{"n_layer": 8, "d_model": 576, "n_head": 6, "n_kv_head": 2, "head_dim": 96, "d_mlp": 2304, "vocab_size": 16384, "activation": "squared_relu", "norm": "rmsnorm", "norm_place": "pre", "norm_eps": 1e-05, "positions": "rope", "rope_base": 484000.0, "rope_fraction": 1.0, "qk_norm": true, "attn_scale": 0.123, "bias": "none", "tie_embeddings": false, "parallel_block": false, "extras": ["some layers without attention", "local attention windows", "gated attention", "exclusive self-attention", "capped logits"], "init": "normal", "init_std_qkv": 0.0235, "init_std_o": 0.00588, "init_std_up": 0.0235, "init_std_down": 0.00588, "optimizer": "adamw", "lr": 0.001, "lr_mult_qkv": 0.7, "lr_mult_o": 0.925, "beta1": 0.9, "beta2": 0.95, "lr_head": 0.0031, "warmup_steps": 275, "schedule": "wsd", "decay_fraction": 0.763, "decay_shape": "linear", "final_lr_fraction": 0.0, "batch_tokens": 65536, "seq_len": 1536, "doc_mask": true, "train_tokens": 529500000, "steps": 8080, "dataset": "wikipedia_en"}
Each number is 500 + 40 x the weight over its row's rms, rounded and kept within 0 to 999. Layers, rows and columns count from 0. Numbers have three digits each. The size before them is the row's rms in percent of the matrix's.

# layer 3 MLP up, 2304x576, rms 0.0431, rows 1895-1962, columns 0-95
111:518514448492439475439485529510513466554484504578519498463542518488467522529493549439519482480510508506425455479412497604460494484488456493449524553493455553483503486476469484561527479551458528392451458489458530466526478476519510485493455462503429497480517516518421499496450476530588500456
110:599547500531515480480537443486475463437428467481486468427485529593480520455470452457476456542503490439511523525491485533547444487502479525539554495458511568547473482520466563530536515551484498504420495556494475474501538439541509499435456485523494392515525510497486447496509524539485537443
114:539520475591481408531535453532524456443549537507469582421475546484443497517545473490513493587494489442479460486524533572500536493484453433479501495514404596448387432549465482536504470494492522425502467430532508521516499495524548468485506523513441506424491545523460498531531440500514533509
098:605484472457458422422518489540501483437569523550524502493535504481444509492524459501560428508480544432491470485553516495570532514429481527501510544507525546420492427480527474542486515496547478450430440522519537529521515476542498540491491586509570519487584492530536455500465463496471472437
093:502520502452468443458490508442457482500481521495451508456421495477513567434465470419520494520559496456489495482500505517525476559523595427484539590525435557483417527510484552422507475485503566435486485497508493492536433468503424455536493458524522513515524449474461589461558510532530474464
103:521614460508482502499544538543498533456527503532568475452485484544428520572439498496526522492473498472505506542559517566471499495508472438527481496503539512471440472518463502523418532611455495427486510444464479479505503450544577455556570443481508482488451499491563499514472461581499504518
105:551531510528453509495494471521493433438473493476509509508476533550453467484510450516425495649440493506473462524463469475540458468515472468499541452518499485443475574504447484501478507517489531466471540536560525470557466412464413487459462470478525466451509509509509575461510482506528511463
102:559506488493496481515449553518482476471554470516574450463481498529465611536515551548447520548582509435478513480501502400472548521504531478466532444427507531437472504491448446502543529487531599503517568502526468460595481488479477543487507503468505518541496466585552472523521430461505462420
103:590495494549472502487519520454444487541470504497502471513487491491505407479512438476469456448539554479433460506508474478523516478474516483518492476531547515531535443555508530472517417526557520426502451431523525511524486483495392504529502448506493464510510439495450513544569554559519445518
114:535450471453554496505496457556471470537466481438499482499565515495513516529486451475475545569575535540461498458452538534393488501495534452483479438513546471493539499432491560521498463492480434447505461554556495391599432469483498481482505528498489365493504472512496519495478451487512492561
116:447555462528582550513478517480496518421566458503509519487518448477490464570483474503548522533545557528505496477447448497538480525552510484537512503473551463395488483497558422424504502529510445488500552469446520436470515496480448507456460538525519458504524452469478544515429498422462501489
108:601480458511519520454501511530511439562458557585467490433473581520496529538475515519456479513522491430493498556463489515480489476495470610513551512538534499392405458485523415561514536538561498477472500468464476471538515532508522566529566465516556514470481462516472567499524435543543445457
098:538516509485501456447455499514446461482440537523442527470509529524453491499442466524510403539472528425452466534557467430548554485473548526504579549470481454474541491513561552546595582437516541523453501580503513475531478521430493542516550561508563486643517505523442481483496506440544514435
097:551521499524549476499552529463535506514511475495481571439509490526531435517516500536501407502522524565463616481487500545436478552510473404525417491506535521507548533459480485540521555525536532472496519408496531497498509450425501493546537560506526495484551463469534479507486486500572442514
097:425445479525496551531524511464440479476534507506498506493458521461467446539458522497515427493457512445412475455487469506435504564546480486541478466568572486472542456550494507524518491466461539533501514548571470427453507430507496435478430426529503438486522427507422513462466525574510455525
105:546556443506508533484518513499512537401498392503478445490468515490480544410517475578475466495530541549472462516559474545461521512509462494509550511513541510511538522476471434498517484564444519517456462582515474497504460504474508492492461514463482458564552476446525434534501527589534483472
090:503504512499512495421485531510453460449475519490481469520544565570488508455495452543514526498556549499449455489517548553495546516450500490555457538473548533541422500482465528524545474520450468467498446498528456471491562439470546474475521545541421536447424457440477512470424537536536455540
079:497454515579491538478521501443478518561478493490534421495466467493523523563405425548522500456556501477460501493543441512494515499547487397507481407496518569505430428489435484558437454480523549430491430506576525483559546517520443494488532439506500511500556454464474454475437521551499471533
093:559531501513496558513429513492427493465457423469511502522556565494516409532486477536523418486518571479479473478528486461479492491527531417475468536545505557468511488474438504425440440484540508478521499526591472427510463479483522462528479489510375530458451521458500418489459443522500513438
091:419514477567508526546546556509389504476489508536419431514459495530453504516449374515546502532581469526495495460523479501488505475536496525518464530478515529530492505466507506506457528499385515507537490512484535454547473495406510509510501536487559462537545494456513489499465460578565513482
096:559489517534526455532539452487449490472451549502422448513477496556496550407521449402514458593461476536506473417431502545500508488446556526550508494536527552468432506560440484454461442504518469482576496531489426470516523484474577506531474549441546482490523480486521515444427554512492506487
101:534513460588558574468506584546533497441476470567476516444527510531515511497490487448533488545506524440538451489489531490455521508564539502568527446534443455487422515551499500473504539511474479483374503549546538507527486483530479497526579477501533515525500444507481493477516467548483493529
084:542468479572506563479494439536464447505508507469515437508495481552521474573502521447454459485547521518496522524523552525422508567475471530491451552631497545555505457472492529453426502555494544494529531557508513492492498490465492430445485494524507492486451499480504522458526508483599506496
098:434486453454506418507619549494519495490480491446460404451414515538444503450491487453511537547453508516492516512498511494466483477555469473465566457509480528467462499501562536582488545518470504481517510496524527503558517474395528428552521497475511444517502480515522523468470522555511492483
106:532581509525472545544525545450532442427467547456558439566536529510489489455466417463438481554465508484480511510486481458437491467520460496487472486502523562482444501463536504505475461521515491447479534560547495450481530496473515492477489513497536441443527366487468536522385454554518506496
097:455509457522445476528552465470512487513528511468499525481476481434528537450494511463409519552556461501503498454506557427497512460431453527497515497457512448557488508541511488505542530467497609519546489479516468505510492428493522536527490449480484507408533476514520485541508459478481518490
103:487512457509440578531469476575466473463497512590544402478537507455469455528529439455482527540501492504455612520521488503538445499516460513514469565510500454428573569450519508508482501534477558425528522455488460486522552471399525504533472493528457466545466530486579433465552490468506547498
108:412424470490537460512455504547395473535584557488483469475494627559504480488496478508545472503511517479443513478455515548521525560519483470555431501537534521549484439511504536463439520526498489481513537530486451399504547461465502448466507500551495471470615480534456529440484547503511528548
093:514575446493450477504558605502507542529468523501503492467527518557455522471566557539530503462516477455478461517558498514521502495481462499467524538537511526484435462497442548476496466537454490517551505544555458464550545472455444474455465492562527537524579483566504452469460526495464566454
103:450503503493480455456561446481529553508486450517470558493479494573463519443528486461494483481522503497517515459468550479497583493456535525543474577544487517452456502547543504532518522549510442495428475430494473517499548531508506494611458529481515487424448555514484507520489523486531474453
101:531454465498533465503498505462479505526535440478429472480503536560473513468508446531554455497517521546461443451527460531440559483516519409481432460527495590499513433581466486465520514465416582490478449490526498497601521541546426432527463494507541514499525492551519574458485462507475503538
103:502602484488526487504530517430496484453529491518511539523495528442455542474532484518473546535469456447493531503477457459468495510449523476506577470521529535547431525495522473531418535437519480527436511474579486490537494457406514463500514491442484544439507525557476529466442497432436477495
101:483512443467528438463538496504418539487530567501490532486516523509491455545452517447602507479520604503488469489524502488447481512429472418485496528413550487462480495502502489490552441560483439483503516509472547485471486491505538494513532515541517520562504498503477507444550543434557490557
096:496518471516541404479583474501532418450342481554447500529511516473488466458543513492528482497480512435521495448443533493469461483536532460533560468555500477559523490545570498549455474580440508483518517525480539496534513435476430538511556527483521495491533472464512522461528523455514510459
109:433458456563464486473480553555407482467564479450513467476531503505518534536465559529529540533471473466476513528447482526542530468528525453533525476552562527511491538509476503541481482466439499487481522421439597514522531491448474473488558488553440511525544462568465509513478454533624474422
096:511511482471502484467496447497487509441473509485494560474464557499483455475454486407491488471489493491503486436495463588519532529486533491518445552500482564442508518539480551517518523488478488490505501475534564518465529451439578455455481507529481514476522445472485582513388421496557528479
101:528529473501501460548535471451505506534486473505484520476553501541498468524540491473556510488485538503464540497520470451467473545533556524446439570547523529481481521550477476545418464558525449491460492391504492456459519477461526407595534580432463537508449535463498572495518524476557530423
101:560486505469516471531495548538470461486502560607509585492530483508454534485491487520505489529505544497422499505500516486501509525468516506538468516514478572494556513474464519482445487479544456493475515538578483474536537512503506460457470562493537482536462594596461504512519464482574443499
112:428479458529532530528534521521436473480514491519515426461554564523491426516482543567461511496485499472501458493448531491461519481444553524560509492585561492418496509499527430496468498543435499418545488508506481478473484527477550495478573508493528511455476499533456517447484475533496479524
103:526425458548530496477491526413515540528482488566428467519529497461562509551535479478555451467523493425503510523532494459420476475493498483471458504544551495497429485469482443445516521522535468500492449495484504486509483515493528508550539531518511476463483441473561559526465510598504475551
093:464500496514503453493495462535437427584517524502468497456519471493528525539487488477485465477523517413489585492547582428493563512502497476517470433481538487473488540503525488486442507491551556542529497471481506543541518505496535453562585420570460471448437503479535529499483459522485479486
093:439495520502514470497471538547456550509451530572452408508503549459498570412511474417505525480529493505551494452532550484457544516419641542468523539442531492448493467438438507500463524486543472546519449455491477539547545468463572479578566554529457581536475548520505465441525419528477518527
101:538541466471529465443544475543418539494410565516547497494442541521450539506475421467494545539491462511504489496558451480443476570558517484501467457505507475516399445450490494568575510449482526466500448515508492447452519466452491512523462495638547524508558404502499557524446563549555475475
097:543478478488521533503518433509450487552516484593467475496505466498509508506510502539414450488460544497508424530490556455494527556538449459542509551552421554540485484464431462553445505575545551488465415463535485472482502458543552527539529510474520474414490543507454492505460513523515483500
101:480541482526520480537496471521504453505409479512467509473530477540534455420412411509516542543510509505504482487539498464461550534520454456511527532520505575547534479494447499479448508546472512494433477530511524481476469462546613486466507508450486462457469531467489470542482460509608403427
118:490491493488514479500535402514460464445524542514518505437536446502485471538563467455503461521476537469506530403461477522465522452468484451565447527519522549475506439567475588414549470491528381494472520524504553452466539462479472485486455469550518469547538455529483539510508470441495516512
105:462496486519500586479472487496479445420534490588548503512471552492486541483521450532498523555571506499471500515514464532545469507466531505484474486496465575453455531496533550486437455455548502502550500465508537516513518463441438518549606490463466475489562439585526521489432459465478500513
095:538537478509463465507498507444530476494489514527419463495466506435466527436467514573530504509465525466416515483577573448461551496505476434506528602440460491487556477455526443488516458427473445507588460432531468487553511439519479497509452510567477494548508469515478509483506513498419541492
096:445502493501567489371519581534425475435505551483476467501527536483508480553507509567480477450530506491492534492435448522516504477511570442521572520553519528497429540475505446492495555544457456441476567456475501513488483515491456566463500492456534505494526488537483506497500475489467394497
097:431500513538478417433533513488538487522551519489485494476537418518459483494463482484518532493502578432477491506470496524586612466557503439553546428531518504510472463512541455525445460540536504504547462501575519507490556449422492401545492450507498473465491500479545471517524531565507493479
101:509470416502501528514470464532470491442426524544464514493478501554546556479497490527576491458507506491467506492540418454491535577498565482555524516479454517499528479450588498542480468451477459426444480461532472419555537518523504462541476525515474519554504491475487547454487529559533494456
092:505534474459532487477513579492483381487497467464546530497503479514481583502444439497507472559595467509483524507454493555431455478524518483514423450538461513551450455472482524504504501522480523453478527523566537500492459436494433504533497483503521540454544467510517476449449436500533470539
085:534527497456548514456500469466501431520507542460510494495515548557503505486514434558563483487472549493439479460552438487406512504450472463466514518504501509451456535535461456527461522502566509476508481503499502441491528453520503533472440557506570523492509491578447506537473516542451418509
100:517504474468507471543566486479495452552441520523406487520477450534495501410493556453457507483508527436482530502505506496490518506409556498507452537519484495507525491478488483477440492498572501558505479576460458421557454392509562513504490563468502504496488538466492461518556459471536453535
098:515525462456477439431490459521513443451476507493480557513479456478348486423555415499463549461483498491440503511505461501516571499507535520496468529541470499480512531488488532466566459490481532483563502487467516520520534371519509507544495456515570434561535524510531470525560508530492474453
117:464410471563536469492435445502462449451493541501548498513518445470514495479523438504472462495463549524431562434452506503442474505515554442515495513464505524481522464511498481515501503440540480498528424453512498430499568473520479454486419525534488474501496485509447564549467563482506529522
104:493471497557484475476578472447409468481548540506409550441515522557463524550466467501505534472535536545450499461485530573502426480427437454529511475511533505499492471460471503468527447460455481529534419409546551493520554483524451498491523444494507514514485492443461535498482476561491519473
085:526475471611484482551441463448492424522533521544472502478513513569529450532421470595459533497465502523417468498533520487539504451507496515469580454512534551552471478536468540526483406529519572528499460541520488446535503468527476474509497501415525542484519526578544491533484488471474498398
100:515535493515552483538514483445404544459477563530500478501514518474540446526419447481523478494536587545451578528476558508429526547416514466562521492450517540465508511432556515506496493508489497407547535492493483519529496468504501414525541539471535497575500505561478495521512516508480518502
095:477485512462492527528545469520501487502522510469495547419514468559478514532534463530475503511532507476355453475474513511476543549530524478503553481480505461542438495457487524538447443554493453394429421464567458513522531470576502474512597479525560548481521448493524509516504406452503470405
101:534518482510510500499523482541498446511408502528476529473465514421492476596424493518439405619447548522485523439522496555489468537570560464534473485500535538498523470450430415447475479537468549466398479475526509498511476512474537457523495493459455489485472491479455496506472481466480499493
110:604508457461565409459493477500498500572513472599472478555493525478477541450544548461502530537501459491534518445509433507527509474414494554486538483536480528433430500488424480610514504421521533517519437538514460371524473480511527479514474507477517448509576447561506545529492497552554451520
101:475472469514473563453493494515500503525515563527529529495508442452550457578540470527454401483540509485453557462445519423488519502521486461530481551534508439487536535548503440496478455465485509410560509439436524500550461531475507573515502433459489430469536524487548527556573471513547471489
094:447545514415574443448474475438522515467477506528522490510483498539512497511493425437504517478545539485483573509477534522487615512426472458542487550524493522445402555473532491486487529542480485471462490420468515484489484496487508508555525494471586508495480538478440578456540543549508425513
093:528467460534526547495441497533542467496448490512539547522468506493474538506466494488522488515497539497500473496542540521477493571412520528513540538568475489519482464503492431486449490453595491556417465428505469483578541499461582474522529468442473547455475504526499506503530499521466528439
102:449454516484534483526488416505438493395490497449431434510448503565496503439560442476540471574498490441527463486518544511468492477526494466517563503565445475497485553551496432523510501534428446400480498470502488442484541437518583496475507588508513471447455490532492487503456563474486533510
091:442534538523546486490472425530458484462500544484433494512524567521506456528530478560570488467546498495487473469451492544468494489429518469526489560485498535501543579526463463477450533590460464437511438479534489526521543482398612452513496503482525471431524439455508494462467482489500455483
094:444527500501481477542513533505504421466527412519533503485440489473510516473525495492483417548501513407509481419428480412456530452465470516538578422520480455466484546572467454526519537507555466473458483485477504530447534492468539505558432487557549431460482473500474540473551540534519485471